python train.py --n_layer=12 --d_model=256 --n_head=4 --n_kv_head=4 --head_dim=64 --d_mlp=1024 --vocab_size=1024 --activation="tanh_gelu" --norm="layernorm" --norm_place="pre" --norm_eps=1e-05 --positions="learned" --qk_norm=false --attn_scale=0.125 --bias="all" --tie_embeddings=true --parallel_block=false --init="normal" --init_std_qkv=0.0224 --init_std_o=0.0 --init_std_up=0.0224 --init_std_down=0.0 --optimizer="muon_variant" --lr=0.00791 --lr_mult_o=4.0 --beta1=0.9 --lr_head=0.00456 --grad_clip=1.0 --warmup_steps=200 --schedule="wsd" --decay_fraction=0.689 --decay_shape="linear" --final_lr_fraction=0.0 --batch_tokens=32768 --seq_len=1024 --doc_mask=true --train_tokens=476500000 --steps=14542 --dataset="wikipedia_en"
Each number is 500 + 50 x the weight over its row's rms, rounded and kept within 0 to 999. Layers, rows and columns count from 0. Numbers have three digits each. The size before them is the row's rms in percent of the matrix's.

# layer 5 MLP down (transposed), 1024x256, rms 0.034, rows 575-629, columns 128-255
103:448450540473538590473495509503463549458447404443463469503503439546480391585500515452589471533542535452429554525473470496508502483498612599509504458504461506548532494525493532512553448454531507460497402526455538548537581444501438490463479600538605480510440408472460470500471475567440497515450524567446476513421484389462503500515456462545435601422506511556547557502432477548503497536526
090:452461511453446457596561495428485483474573480500411516511422489564446606432480533529537443569532561508598539515508442567426456502430480487546463574479519512528454446614519451455533451474393606524583410475553484488483586502524421513341474488473510505483473533419506519467497459516442410588528490528518525598425511478501491476478439471531480430448413536553476481507514512443460460611553
094:462586594641526477509453545502498555482546507493513512579455518523514461514498473540436537444545519415584484588503486557600480460543567490495577415521538479568392392395554525515469575453469502462471468435480506488527494529514470444566449523504439552544473468537544530554547506536490446430381494492473434533540484477492464510491479553421540524530497492521536535493454471512452449597506
095:521514453443512494503570412523413416553473517500486551498476594555480489481607430468480511501524487557429543595464471535497481572554568497489517455444523490523515556536474505396524512518470460485499542467521543522429522430501465575423438421572487458530479585480507518506446577449582431505476632475553541450494518466561575507530481469493531470432445601549513494554476424505527432583492
103:447499549586453468628446563459499434501508537378532516469495507615377442426528443462474506556542428583535494436507468614467530530522468499594443484548508485507492479521519503458510504572389613482564558418440463428469432550523521462409428499515550540492422526450537470421536534500418518449556552505557508482522413542465475482483536497524605419473499531445482507453506513583552453556502
088:514459501509494479529528496540462466426469466506474560527534498421539512540410451489501484548481446547486526558431532467472341525595460463446540577449473557575521430528373464520522500493441558552481412450458543548507450564497487451418478499458553439530501492511516512578553572601548572505444581473541580526438484513518406525454518541415460499477479497427607508545485514627497475493551
104:430511516522394487431530539518488501449567521494492410577453494524552487447481548557498445510572524550419560514529507592428469452468502464498520630496522577590588444423549469591556437509434558474494448474497448449506481417482443512538450427572427463506421532648469465579455537474470537494534555418516447515551560511509543597499525439466532542538478513445547482529498489532550505556497
096:482591548465514547576435488566489482469450438456486458544506534447450489548564423511509594499411568452549557460493406582497465528568472448424498444519619487455449502481586501501554466415496467490469543489502493537407507512517477506569565434483449503455484544506585561538469427554480475434479409519472472529440512541539505525528428594466501521486536481565495456551453424616534511558471
106:539536452496442374483489553511445396526514542472400531595536468366453488513528477499499506440440557512501560477549444524564541518498560469505483443470556412459539460515519462430497500531448418458515455460397530461462526493529435487507442500574546532553360505501513487535464486519483499475485407557459581521482608506686410553580456433487542550470514613535456477528473549595514435476404
097:482480490521494526480485575521521523452482476593494429570477486483556500452476450607449491544515533495483500541546466524530360528387576455482525367465548507414594525519418532678403581412519521451523447526452488559511536372468458491494496498470591545459529515501446447485530528554589503510502516461471537631517489585379509573476501508512439537543452490515502395545487502429553506520477
095:454505572477426456461501450526528511456416468532529453480532457514463484488500531476542494615520436522474474501427478526483469458578583526490568461439581588495459477522606521484546559605575528551454589483515393446583544562480582468541493526523461472558564453391492403533552528467443577528445578460471467445461576517501504447436499442577566510497420429533591490547575612531487576497464
103:459561527451501477499536491514551458590475490495482413419522376514565470529521660413556509463443479451559526512498602556419581606448469468521502541492382557505486458531557635553501467616470473405556587534546556449574518501479534437449506484443565555497471443452522558465511610508585472451512483476458515567553431516538465429455544463567540463444517459463473502545442469513515515526487
098:500446495466552593526585382490506464480495447454534590570426494485587519440539489502455527399504451476500496397563443509504568516505495537561492563477529519512392556471541471500513523498536500577543399508450478491501541528426430532558477484510416452529541463564540451486493485440473463485512618554564484544577540449469445493600366530520493542478508466438586488515515466502446458504468
108:491467465491564511570495465496560529527587465494551576509462612529504436502503474564587488463429503550577436472468400512511550400440448486466588524524539420526480568522505415418529426554523525476548479595404506538444429564456438489523467441542448517576488475504557489591457534476428462562463627538487536481434456520478459510478489453504547351482475537564543544560488437550563473475422
102:504450465436448557484454426455514490433498510502523521530476581534524532482476547476488462569574434469409470508458499532453411521513556526555496475445406465508534560467442538517478571527498558444477606501540510553483578496498525551591600501455436469485547453560412582424484613528512492530624560508474425532439487419480500506558553519438464445486473459581552597441506460484464539568463
105:592492499488448543556502572453628456594470565452578538504487567488532508455652476460430512535493364507430542502446546435488590471514608563515457493524495645549480496541490458543500521493463448529460482469453539480546503489548464433481607458493508472490386517506488511492521461430536476485343468371548522391585589474480453477390483469448482465510515492465460410532499554516422516429556
107:577580502442505513556456402416599503541486483560471510465527508517605447561520455533481469480415474558512560490496543439459555511463497510488546415526406509491505579514519492447537540478585567483514489460477505511508502548523466618609541465534510521467415482544426481492497452521555445457500517571534566511492523528432461492444449517538573449495547538540463524526503506530547364544642
105:527448481466456466483554427474632537583443502508478527445422460424569516428470508502530553520491502533481444504430504488548464501558534509462531420502482545469487581439557520475505455461402537555569467416511474460535444565489481528501527513498439508495484516508403453541468492429509610450408356564513415515468527531509456473534471530503587574523440454519534423470429465543542477525537
102:504498513526435438398478420537557442447480477503534470484480513561597563458455601522425547546453645539459565433461497461482476499458493451465485496471539502480356535517448491481590504466446499526537577474435428583457549470533452482490574518497624528510499455495524519470437495476477444588551491516480500460565499475425554529436525494570455549547522579476471528551545555450441498399497
090:403538451502534456466496427390537505453500523547523467518604503544532576632476446520454478448550607487484510470347516452568527532510498478511510550557483474461493478503460552485488491513443467506456496495551517559429400479509461453526406475452461539531423528406532473520498433443429562497559506560463514532540519444509505563521505461542480619580495494512443447397458485460533536523550
104:488521477525561467499541516535447523503546479467450498540480583549522542490433449435437422521532474445581394477489498547532452497459442537537475515435464454562581490533468486426509523597450498432447477405556529469511526557495532415396576489530544616481406472495455597486520555590499454407439501498477399488539497490469558486575444449471503409477442519548501503518535531510448538503497
105:567519549556467503553506454555553460460551424451502528497388554419515474448554477469544588530483575562491494505499528542555539421530430536545518515531505441510466487473476431509643454500549466530437505429572496491444496556519491535473604521538444500496436475578445414616526526517479563492492496493465482477435457567493488494540483521450433478466466513515526417602526431469531522510461
096:403489617527485471471548521473537415463553528418501357533499555480440489451560552563502544501488457551512550486500405499476486562528532566442476511535552526507549509421511492503548523562476505429516463534514495471553448581582446544408430542461461419512487531536445550529568489472537403498486516555544505436480515502586520587500471553536473466423521463596511460567527534669525552597456
098:537472609475561544491432458489524445374482488458467597487501508453485476449489540496513518394467442503489491507401482534575525440614520500453519530481432548510531455554496443447454422506523458595447485552577529661415546430432443504485523502508467468485504531464506503429517572504464478429524474474457500505493543386520585508525484494527520482479514518468570523506470558504589486511497
101:467522528530526549425494438610502551421500528526465518428557531515539438530516423509488503475524556541390525547545458578562639480492544448441536459538537505565437530567465458511464423501520422473474464466510462520527531512470492526566453535541483479356479479540562451605548562487513472480489472467539547517498450571561499463555561460532478501499437540584496534439492521548440388489554
139:500453552452466552501572423523485490488528540509607479478501514570496511464544470434534472504481432514542589453521440480464478579447457474533550435497470596514513481531522435504552517434467438440491556581485538500528474467386526566496525513531387507471513479580537589452565485500579525561544473501496456534562525488501467641527486525500540523486520475499492532439511475453560528495455
096:478480546509475482540463432502460528459418566466474539494538487539425559449527513592513509557515389552548491547524573438543483480504529486467440458542514518453455549431436503536549462486472446524489517572552413451455539580604442568457529514511511418382483484500407413502467481519538418507539530524536541500557556468445526514539579573478531435600463419488543438568591475458512534511460
092:461448535521589479514465502552479535491466522402605531532507407525459490417496534621494487501432554477531482531483482435545482407538530512521508457576507506473476492421572557444663470426475517497504477573605558460496477567636486466483507449459501494458471566473434419615486532428512515497518518511434469366441566501506516514416474495645430395584464457501505478462520512495542559464597
103:510498445459478510491539530575470501519556495502475533465465450490565546509442419483484560467479543491538516538526467513525474446510533359472516495482580440507511506601515436490435435557569460558524531371486530480453485552458478511471492557428534519519475599542491480381513440459545454494560532552592582510496546601384590494547487508556523427536545444438625493561483529566491553535480
096:538517518439498529430459536504558437470479443491474452452549542524468482449480522496442522432499495439503494547591481482480503426481520508555476519463567510485410393530519508514575544520355612581529509544492482418595481463473474525528553543473599512523496495424544427567508459438496408536442488525395413427547483514479571544529608492465502436477487608389514481520487558537524547475580
104:440496512402464439484492409562500549543495469553534535449504479514566392591552506461519497529487539484529484495538526512453583551443433606442533445466541485387532478584474473534527518498485547455540479504439534560542524377548451509470438488508522498491419517428486450449467455530485510473595483506532500475583505463541473441483430472489398580546497438576484523534426523507465456570415
093:572424550491558482421466574474425481526512516520477579406509482493448516482445485581506567506442452540513512427497447424528549511536512552495519526612453533555472443466574467404515549469496494560462521579527516545584478550460402465451377464486494446553467464482439508572520471456441528503586437542593403559422457521512501438567554509505508502520507477563554515497452455573482534389435
104:536427458575443538532356562520570472506604428418531560528404566517543539544520471479469515473501460494537454457484428497431560520535420485515433499431607517624499541477614457591475436493552525554561515497484481510381531545503451543537504508468457593556485520459499545513459524408547471512520556494512460552441473580534603507472563488538569499472564545494511536495498489535523432555469
101:463495510512526501493494498523449573398453408565531544556467507560444446551550453497586442557471539575552563553496411477512532573410497446513572542421514462529583488522493482507464498497465549504509498526550544454404437488499556478445491474518493496461439510597474461405531531507490498455465479443499504484438433563537517463478462590549490482576553440539407482616532393510538533454502
103:480485522559576538531536696488523556478419482422470483453626426497506531431486526501508546434519521579489516476466556526538510466423500502483450545524507532518475507433479488513448583507466572503509379422513524488519523521589556562522390452404475431566545444560485449503498504503403491515398489523479490566421559527546466553564492558453504509448532524388559479459436510512576427559532
107:574504517529526494567511479511480523526524475638481442488487507484559492554480531569494472425479484521462478485423515570589460543503484492502530486608534662498537479548477550391506489409474492536512519497520463394454405490456455502521559491406691471497550549488436515493525431536451406428538527526440530534570533436515494495588449460449523468433523479477469525420474433510551594469473
093:456559417524569544427460531527486446501375481500467427518512508438419496437480429439555499447494446499456534554471622476450360438489466559557481387450514431446468506479498425552622512570583559520528479561503471534449524519424563667527586563450658550417550540509493441556490544472584481554462483530503528538627563561526506571487467504567512491540432487586529519472482500545468495484435
096:499497539478469482501483515534506521443418508610501451581465492464540482629492467476453491482499472540424510483462421503474447581479468561558479479573484572475460522519448496600434511493491512490464492511558471444479464429480480573648432481547509479491618441561445503437561601506548523592542534472438484587499506533558475540474519506501485529482449547539447549533488527409408574517538
101:510548575451489502344446492544497486499460485463492425561446554497529493530451517435467441508500449540509553527472501488419480470562561594485522429565533462502539561524465522543542419492538542444549471600549435511559510451493550502501422474487508474516561520500516524458475552468451433468537550477535571430567425513494549621484553479562549575495486447413586534534548511480528488544506
095:443484499510530501462524535503510488479486539477538535485439494407516426424503528421471578457535422524501534512514483465545510456573504465611544523470464449520468490495494421591504506473484535547542461450439592475530466469544580523480418554564551477526601416533453475485475504418545506516576527527485540431504493478448531528468532571460481453488563518453441473431504553470405579527400
109:386484508460501494457554566584523484537411510452542533523509489507490586474563467494444503564518525565455469496522487453520514618450479604473498465446498520484474523446525509542505452510580585540530531456579477607517519466519468398581497509401608475542463473499528449563421574453434486571493485488488562556593490482544474474483494529466398464547500483474569402540556471434485441413511
109:500494532507484533462568476525494445478489500560489492515466434419539498497530550486494501622556416573457571541529539511498369471555511523509529544493547599608413600426458531485492526534493505377432538535492406469510478511519582565492346416498527474430524442551502491525513588450528557444496457460506573545580511454490545569470504534440348492482495475421461521532503447429476438501396
105:538460462541532529514498541484564480429440560564459452550546406380425461506507558555526417438476520557431524611459434581453510561484501482473555485514441439536558457436450472540512528500435484474555516416547516455502452453421489511442544475502531487516404506461490466546615545455479536559523482543445388522482468493573567541501520517628537544528421503388413529515456450533484583483552
104:466562431547583498565570437494491483488490470438452505459593481529369447568514575443457444446509508486587418437531524536517510553455575403539497525535440520469484533560473479406547479514622404558529511521458560445576513467576479450455569474483510507493469518502574435619503497591502442430463491430568489481532525483538381548505481431451464501503510489470593505459449516567497452514503
118:476552510483544508460484492461411500557503470448529556553578440547423491476552461473549552382608442512519550503604500544418546483500481512484606504429519397486478497555507482506428534579545528577460499496490475487569476496463510532528475484493550464510503472530466445461464531485490507540405530466578549514482483495551586462446515433439551561559538496580521435450513480589506464553443
097:538386512534497487494482474450564533422580445549494464323384467455510547528490467416596540435496491536570505563572562485474553404460553579521425469449413506498556599466501519443481478531468510530510476504496554538488495517476568565446465500490442516518497589500563414521483410513470420510414506492575544497550530431564493527515486425479570492415570482470486538459495508522529483475477
101:465488476465447437494461537515524448590482527459507501475519509430383447484458510588546556387488474461558465392613530424532510519570498572478509480561509431455513502532542382518424493574480509431564582550537485507439470489446512508512478527546485476446507484537591526455516454531532551499459552520531493480563499545649521413435514453468465496411492479525523544526490481463435447515478
099:528577490538457612504444636441473517482539506541440497492568581501468495427517421446498573488561549413477511473524518481428393610544546489507580500439433415403393476483443393452438497450495482483502445477564571399422565526537509494483560429526574616451442522534495530447517526504552472477547483484533474560490519506513426390461396535587500522481530512498507544532590525502566501476545
101:493488499453432522432456535574390480435533501486445429583528484476545496557562473472485462526516429485518508564418491468524565515504504526487506476473439427483393462489479475496558476562482495425469537478430491596486489540528511477440453404559546497505473506543600521537512570622432486422425516505547506584432512541418459599517439538533477534525437567550448531496430607500447540458423
113:513510549406594492488548396416517544512490453516539518381482427491499455469425416482449472564557510536552492446521475535583592524520574462544589470523555576532450410530552500507489482455508510529504444503456512472505491442473560494502540512547355459532450480534500489486516554502399524451527464445572545487597560476558545460538528470461508570401507506508492544521512535529551512446512
093:485517524509502529527582508500436425478515527477439513570457513497434468381542488517425481473559587503471455463552448451487501463481467452498564462567489457492487506680438628553515476541467519437590441562475508509476451571477470496529498486532521542532532449497471592615575423499524480564554480531507512458442615505429427500537447491526490469471395423566408480452576391517411479390591
093:459513441508473525436452493402410491505424493448474556432581571484483431377518568431424527528502464599459537438509433509414471477552493542551527489498527601559490576557568544556503567466508486438490535575571487516563468472528438491472469494431537551452473484490547569500397535547486511491565602541589517553514520431508430481484500447487488447444453588495511520589550516583474486521527
101:486555636534498530432498535472484452568421509541431602449501594450461411462543452552505423386549489559515465479469490513483509477486534610506560586461476555512484421393495475509520568500442600463553547449543458493471534546492597590461514475516450452576490477496537559605532471517523485582511475540451506501426578481516617474450536497440534468479491495514477574477472440504474543510457
112:557469449569508483534456448466446504449532442478580580434390412531557517519473490517537490392492499512451468535467496560498529418567484503470495488540409486522455538605546423531515430496534391636497469443470587625468511507576471522465578465563428489482533496541522551459601472520526486494396600506549541584444440574532468482539471502504449502521509530507524456443544464527509383532519
088:489527464410499502468563485515453502517542536537487524522539542540440600446584451558505512552530490531461534526537457450504502440471413535584534457391497542448567479537468473526486477432382442544565505572463527453460499509445459607543407416487511493478490529537465536476515463485599560516534523523521445447410500452384552534477437612508538510406556438517469415448467413449492540438498
# layer 5 MLP up, 1024x256, rms 0.132, rows 576-629, columns 128-255
098:507518504528476463480526480509509495449478526557495491424481545475529463510363481410498481510462488506483513507531347511542515526514436449486556424558498565470394507382543499479555512559477561430470478497459621424517506405482572569505443589591529459501588529446495531497443446477559507482530528603473464523494515440484510450545457490501416530564384520551516493512564514446515457441594
097:586480514504523514475550512535481541481586419570521467429401468516464514556516491499594527481543436533516471404529407488474569443472428507606477455616456413450564448430472457523628577507459403474464459524529514505452493457460492493497556514484427613513502498495551467504540453521529505533541491459540441482481590544510569553506547535516466527488468546433470436388553452483536418505500
100:452478484459568467471444443428428488530574491527519481610498472501464562541517468522473526486584539442624503576514502519486537646610599440496504523478536435561562532442418541563531458507491522483431544468538486439523512487540443452451517505540516534531557510444497436472550488495536451561519474533514417517428470510507554405579493525564534527549472447590491472515507584519577538567579
107:420471442573540487531535556395507473487397464394408530542540429498459480529465470448460500521419477545442519452484467618525527578534584543440550429582484545462576458611500515591596561626555586436473545501459556473519428461520594507495495545533423491549522494504430545469501540514445454513462380504401479567496550527472510464457450431559541388515463485450489483427443501429472461481464
102:509422426520598524551487528518454565487475450436485571411480542433464514497467506453491515546598422476513550408507463518532442452509448537504491516431420490500559519504582519482519496479521478529535605526454463572478546527573505571500590555497522472435511524514497450514507517442541459507505475500465448449539473542338465432518568583488505491581529438501529516433510481451498572454471
105:537617503441484461407452419557479462568493530446499464546553443427455521521339463532489504477629475446458491462436481500460462536443553537499521540444485541510466468498489507474501530494460379542491498614526478575526507558531511511512578583570476500459485497487470486477473435473497621456558532498475425488444400424409491551497533510587477516484580465551454504422501482615478581542498
102:491543547476501488484462448557572516460521504533438556445495544476507407421523506540479425486488369574530422502491483495648529424488517570444530486498480509540507456607510503463513550503400519440452513481514462526597485585455482480430547577440485469547414521541528463510494546453564536559501522480547449506513472462575456480554454553529500625471448468589506520483591541451477484434529
112:544493474549599521552478467464545561441505496473538495448493541459465551396448517543531482512555576483511440497530542488492444445550461494531469379523470480487476498441527468453449308563492402507496539469483419476512549518519495506475513523442465502515450465482509534482528504479505497510513456533487539557534447500484554572542487395598487557552464569519492452404458473451578486458467
100:454593408556482511388439506529455525474533496485583500523547474563569491450469447440497547493470505489555495457451513511481468472580588460510526516446571452566467442508446544376561513634539450449532531573500557513486566556535408410517519464498481551521526495493498509526576554483556503497573436506463357445436568546464479498512484519507523555527524540546467586494570401378425402394454
095:429498434435500516566492530521585428560410452449566434471461505527493517522380612509487430533455538414573508540461447482449536414527510504528576482467481521574429515471506474598432440462496490458571406505575568577476444467605451470504502523518448539421405520464579510484509379474405503473533375512514549539539513503484590485525400510536439525516522569518475559419557449525476549457480
094:512545350504517569543587578510582477585515537511415461502455541500514463447549489425549527540458524536504547490555511507509528499589541449514433535563474388546451540506453510484482475525462442541540438466560562492470455551535527430525449446541502435580454553444516630475471494394485391479471315480521454576446419452565368419502491539557396468506483506533513511540480473478506515503468
092:459479504555511477474442455503444494543467536524508459528478577466568533608528522531526447492484459483550553513533462473522508476557504509534498454472469463504562565449587483517490415494402465451531480539464510493546568527484413461455521472493437500421501509432548446531369428464538463495504472492597415501530547502500585637494515534519472512559478522376486556522515539423529446401551
100:488591495459517491502432474542537462514427486531530470487535456525472445498511603483485510457470552467521477484526454483473522499468521486527525478459472458477458390497462534625513592622535447607381596480545420516479472488518475492547490610528551493454542611519497510419499575567496486455483457376512550504424485502501476515522524420390432468537440465568445456481530460557504493582474
110:450537414553529502526590516447551586614494491521442465482531477557468517532507596500470534562628644519484420417550531428541486493521430496506409505586384448545600409494505551434500507460515445509389402504457494511552425472533491457487527528496571460526543508536539493473495496393540513548501563534581456593524414514459426446505478463495362526476582546385529492472546498475509487543511
103:508525548398481448484447555558423469464574424420528446539460502430494516520482501419493564492495407467419496543451520479480507508595518542345467429466479432563488477439464447525481488556455489504469493464507410422536493545608523473498475487491533516514469504517532452642530505531520540492428417534583593551584531509458432407497487517526553444465502599482429436484515472477483443512536
101:592530407536500524432564459450518377595573531479504561522483535444463465478472500404449529453538490481573493500406497401506482486459549496434540413518512525523519474579462516499513539381528549450459507535442513419580475532446477479495501464506499510570481538526538509433526504436564546414454548511555494548456488427465506500416471496468578494674547490509557513509518473539538462492494
101:518465570534494535516451487491523476449566468541505545488566532504511499497489551410500432524604391543583503456396528568501531485351501528511506522508485513551469486453437420587587534504446548588491503482503574403483504546452526478514422464493550633548477524455526492448506554513556469567508610484513426581547514536504484600517537440480477518557531438453558448404470445472569489535362
101:503484427558570506507499470433496537525485469489544518582462488573427504492435475496428569455562450499518536531531494520451546443498560439511469455489553474499457556436460389418578421457553518489553515458475514487352477488494542449422459547426514453532442470574501579528426447494590483440571529456469482522563533574492508521493422504441633442549490466592505560453477496541540442541495
090:451492598516510558484530670479581431509520429397535502495463521439468495460560486628493590467493510518559580454590431494501490421429532492509516502396482448475511577521492519516473412508530558543509450440523531509488526507486563579539518492600407474489450444537392478521533462542410533566511457514422516504533504529497502448445480580503427458500488529584496524455527449434479425551493
111:644449524516563574534354599497515440556482473475555555521421455392437514441496509607552482533503487521505518521551482465533447529567500514480505445549497526456449454552545538528503535516506587524476435511480539480487522516402520540469462536553524533506514565463447569507421510511572517369461474485428464400567419424617409459483492564570512597587513530420417473561475509525478509481479
107:387496581448484332524503460505424451488563507440486472421381425470495505499428407493507496540528506492481553550534431621394504454504499431563434475547558453470538514474450481478452592517455470471528586548543504460481426494485476581530497494533450482589515512408438480503548455430504500567497457426497551508521509513507463576518563501505484499512538540479514476469587563488511484553486
094:507502511443536549493510419493371513506500513468472465519444473448493497506495539452547468537499558517580424499310484453484419491446517446485519479557442478429426511426515509503496527527513482405500461430533599521518435447542533571527451558540495499481491567554532449455515416572532585497462535615503552439530437505423462515616541550524419418435507438544425472485511510581590440520544
101:548422542539501572571514486459515571504591498427438573485543465451519521566386499401541566491601512517470537536493573430535479496469493482420485512570547498409490493558537457423554535499410431535487480534415576518494483523553505449411513579547560449551465544578534486506449453585617568561496528479517439558465469543439500475620505563492441604443592489526474460497492456562511531442449
105:522340459505519448583470449529525546503476478543617516547474471535529500521551581576522506542524563492513588455451455537525498489474482425464499512514516541588397466527485577514401593436433588386497558514457546447444474623514447436571464492542508522507451421426549529494453334582464482523471521544495492526467540561426539410551521455528646521504490474613525465498537513506458528502465
086:509520435568483483493435596479520483569478453540365553523529535461524440479434589534486535534543555492436471496467609524534497447568523454450478507463526407448490536466530575473471460560544569530530453406492474559481501517570449546459449489457552511471501512471474412509446484477450463464471476554494542532459512523532527388444493437543509535542559465493418452500519525542401468489599
094:533480431474572550552448556462498591569497535442602578497521497510472569370517456484539523461464438489504605523615505422498579454509575605523437450583488560595525433442527455508574485503411483508445555500489517428657547494541529478488491552469455505500468563616422472584499529407526494459491519446459458495367381421440517435443434510544485555503544514485478545532455419409517525500483
092:471524567523499533542504534527424481455658514536480489524410544408522522403430490555494517532453457486572517568365464499483528426570477580504579585495526392479559462565409499529482554634488455604425560454540440527545451482495559417492505577473457531537505466490485478495459493503473494423476546478510429564465443541554631403533501513491454523593487560513482419505553468505578477520443
102:550481520584448539477469388518493444518373516457548513575509415508444468517476406488492460436504607457579363472572465548469517472488476485521572496439497486436455501542556453524465535573522519471434434489450500549574407538490464501497536643401460482451474415486473536457504487461529477574482560477515473528485487565560590446444463461507500542540501505540448534503481568452459466488524
100:513366410490525464476521528523479489492438549506584526457508518602543599515419448455459573486414480527469514550464382577531466466478521486503393427399478431504551479627459468429488465478538549501497533487461496506568450507438454489573513596568490468535499409535460523446518573510495484544499564574615452444476505536528472452522509528511483441560488515519437478400480559552468520512531
101:462511550416524483458482439531481522545454520545499521489498513407451545489410527483433517537423462511433467503490558570480443587478416523391449393406516534473483482455449537521474439605505476465561447485558437537482519598576514492507501507533497466480539432498467483528472486416538525526501493486472521465551507539531444487486503475441500457510522579440473533473497499434405541595560
098:402439482424373508602495461517508495425592527553484482481553377569460556547445459535441490464589526525500486486502507524485484560507471388538483534399550490575588471497551503455503450570418428505574539530431585507506558524645545391461477464557529546534419508443485493476475580501537505561388552548437516553520519493504517450467513587533549607547465605490461502492571491535544412486491
099:487524515385466558502533510540553424463439538430368517547489528523583511584495492441483471616493487550468499464552482429440500473454459492500502516585476551463505476512480521482531416469487498435486523490509513536485483423532559622531587565575503498539505404520462554559453571450501561416497497589519501492519588501451475443536472509547475538474521402587518485534516546443547500449505
099:526510519541418541488596456575459485468548404580520381598466576492466508449476566584508508494506583560509462465530288505570514515581494447380514438565551540425556504583542491578561506566490501375542521527497590469558502516503564469485445510489377551461560430486518539465528495429525471542516469514487558457507529509533553525454463519532466470505465413541465545416430453449588506446527
106:483438483455516475538468489502568445578504470490466520385501535463562443496577437499469504401485587451509458561563499434591512617463477486422429569460486461510463609505550503479472487608564435436397544585433451438527476485526474474502476528464471571452449427547453415545487604494474454475427465462466483514508487479544529478505501552612443550435458563474508465556409503474455548543586
106:523439500425441597543525486439377496491572567526548549475474561521577469485518497369439518484509444561586486540452544473567518600511605427531517445517429422484545481547547463447477445514447510532550423513497435458519467483522536481412444558550606486613554515542426462456477548476564513509535434527368433460446516556453554591504514489521589602473578421561432497484525498506486534491494
092:502566442549469474518466486450525541506504577544508518543419509568483588521529495489503511475592473587450541465422521556535498457534453494431482491532469534500514483458454533395475473439438418465464578520485440511491435466508405553484527536547553589516546485468411490547576448612384484588548507435602454483436538511528454474366552486476506558580565431514415524612446558406494548485526
100:495485473510444487488459417449471404524442605496501543538515459518537444514403474489497434456510474494522503609435542457587456452431511474414396489532382489493566512407451587426410530513562517536470561489508518557636508548514517442511473495548561437439452586467473448505517503493511473435495467465532454462564459549549480562491577532481457415486477473563484528504561560513525459491493
096:583500486528392515405460522572520475394453581553400495520544387501513413515503543448467572462482581490483506494507455495511563489511520402498480525484489567452621569477554464483472555435488475467499534602418486423551465520487492520474542514414516529482565442493531499414532495530531466550489515482554427438518530473441529444474532456521483491443508499472553500490504536428529491480468
089:520563450494488534434512514524442545442483447568512494500493460480606485580488551476487472593438515461415523507530412471474567565484625472491500452446573475512580515434550522559497530520515440469482526492555448440501563545449519451528555481454492530534525593543547486491461579593585460482370520408525400483486499547568504601504451523473440552456448506439557422434545508486589479493479
107:467466462564539411575621588543484552552534401497498497511424473423582437482507469466532500512465566588498534485525457469543417578482538476463484435470476474456489473487413519488566447497523582447427468445568453499546509502484476549522505461458494444339464515511482494582503555482482459515541501573445534413553456560573568472471467508591491569490451491538447458474507509556495374398518
108:463510480483487593485485478549504480551412417500493520532442423386534466507508510422516468525552596457578465546474504507525508512479492454449453490529575398429551522473436546418503621417476516430496516529491601470533537493536481466461496456498514555562497513425617576425592506518477436522506472502387520524567467428467476573489523554532518511523536480591626509540480554509464423492378
102:511506440517516311575544522475533507533547510523477500480512408533515513585480538454433566436464486583544479523550553481419574515545517547541477528490382516441512434538539502476566486488541493459561384511477468503502452489496503508403517468452584481441532538438470386491538510450522426537448554541461560577477443473551466613548585492494496576469535514526567545452527505613417504447548
101:490466393562491550536480620500615508398509526478476433411431505494437502401415423528486465523512399462494526536528451469466545472434496529553562476529480478519509563466545544566536522481560475577526587471472542460564547532513472570440537507477567447500504409430483543572439428546534507436469528495430476474505503419417424547455529489611570528464519539483373536518464477564523541390492
113:497646470423475449365520487474371545585514551473520555466526440508505572540527466533506619516525533477467485579519492524623403484603493454528536577477451480480532486464492537617444484558487576582409441517530486504481488596499545532555506445425491515590508475485452476434464529458492570494437497557589547488464450464489544490559486502465490540588437455583453464433598462487521578508434
104:483540527537445541574431561544590400435513585550475425499413464544514500498439529499594497517486566426477591487499499540506460478537515456490551570519540459505506462496431487481578514555436466560529536507479502414491514497550434594510531536482431570484635460441512535555624467426480492541570490527617509478511504451541474466413560372605495560499469636597449450485451473387464568471452
097:456576541481449476440560410483627510477517546523545444368407483428590464495559536594537483485460535574462523510472561558517493531561468424423463513436467360426509513469490465545462550422502466496564520524465446548497471555426448516458514476559375542505512410518498527499465451535360488559492513493472515557541534462420591486513568565537436432562468583466496513460426568457469563564540
098:484462512430604473526471477562455478445424571508474451443526532504581481477510605564552484563463529465554548504465385571557498463536494435448470424464541563602503456560541530497384435449451493415577581618513388460580448445407547516496523538394380476527485495493526514398423566467513506552394573536538510493475424431552491497533547508470443565551447511536567416495522485541512477461392
101:468472462510462577582485395485534491534426509451466518539438434543586478475416578461614420553488513453448516473520583530520469538443460580530508524545407567541506461557435581522607412554496567497550596477512525488503449511541502557540566512438555575591574503466477559459508506396511571448519537432524488403491440485525552609459467474474449550503511515454511428474506518526422544486573
114:476514473453469474589585477457520525524569413465491547354485504538547584637470524377549431453515507448511497569425475592466511461547448500475583526467529514525488395547487555516469509518393470431542532534428572466467426491414499529468525591558446530526453430520485496485417485525549508462526490493467416515469590458536600474489563529505565534503536532492497500443532561446521431506519
100:497471383516466469563377499522496494557492470550564502471445559558560524639499464546463404477595396471388544531541501478587573471461514501502590575536495477511384477603500471503420458481483495581516529462501445520510428464533512505470586459561481433487441487524454479547469511560533565517491513570465513442476498521534592578519502515458497598556470504509544536470513436499400442494504
091:487489493572492469462403472578477490483499451436528548581540470442382497482515573373471505496470596531486528531530520547551599512513498444524563535542575457494614552526554587502532580481563368453401550541517485443524527518578407465541465500555507536420532443554450567487513470476455549486482516596396475534486484529386450561541426398470516576532536517519467537473428482529536493571486
098:556490370512563408632460459573546435494614463483454453449426427590523555567396567443459544571515525483419528497509456538493464574576419426413505476548514437519435463524474576530562470476537496511504467502418548451513506447479460550501534527503565599476528497467437449486480531454521478423487501515553453473579453538497513459423492497546506495493510488418558335468572595429448427523493
110:457441480475496497501540479525450489498552541510557517471423565481449522459475500513579505530479547457589536528570515483445568545486539538585524552511542559421502519524581442491520466538469570529456479504380521432565585453479497503434473546544436544491562441436449512492396585468506492582493472617529414394431470436467449561519490446514478483597466603522505582462508514563514494468499
091:493480508536505486494531488481555508496483498520528422550548454558640394491447515459584375486461547439509402575500547493430490495481510411485515545484441493495416435505567389501530545536507397540444427617477460456581456487557502439547528526496508470554501480437538533454464537447537482487519548487491575518529407529534543509469493422610539550518493432502621510480497478501520487562504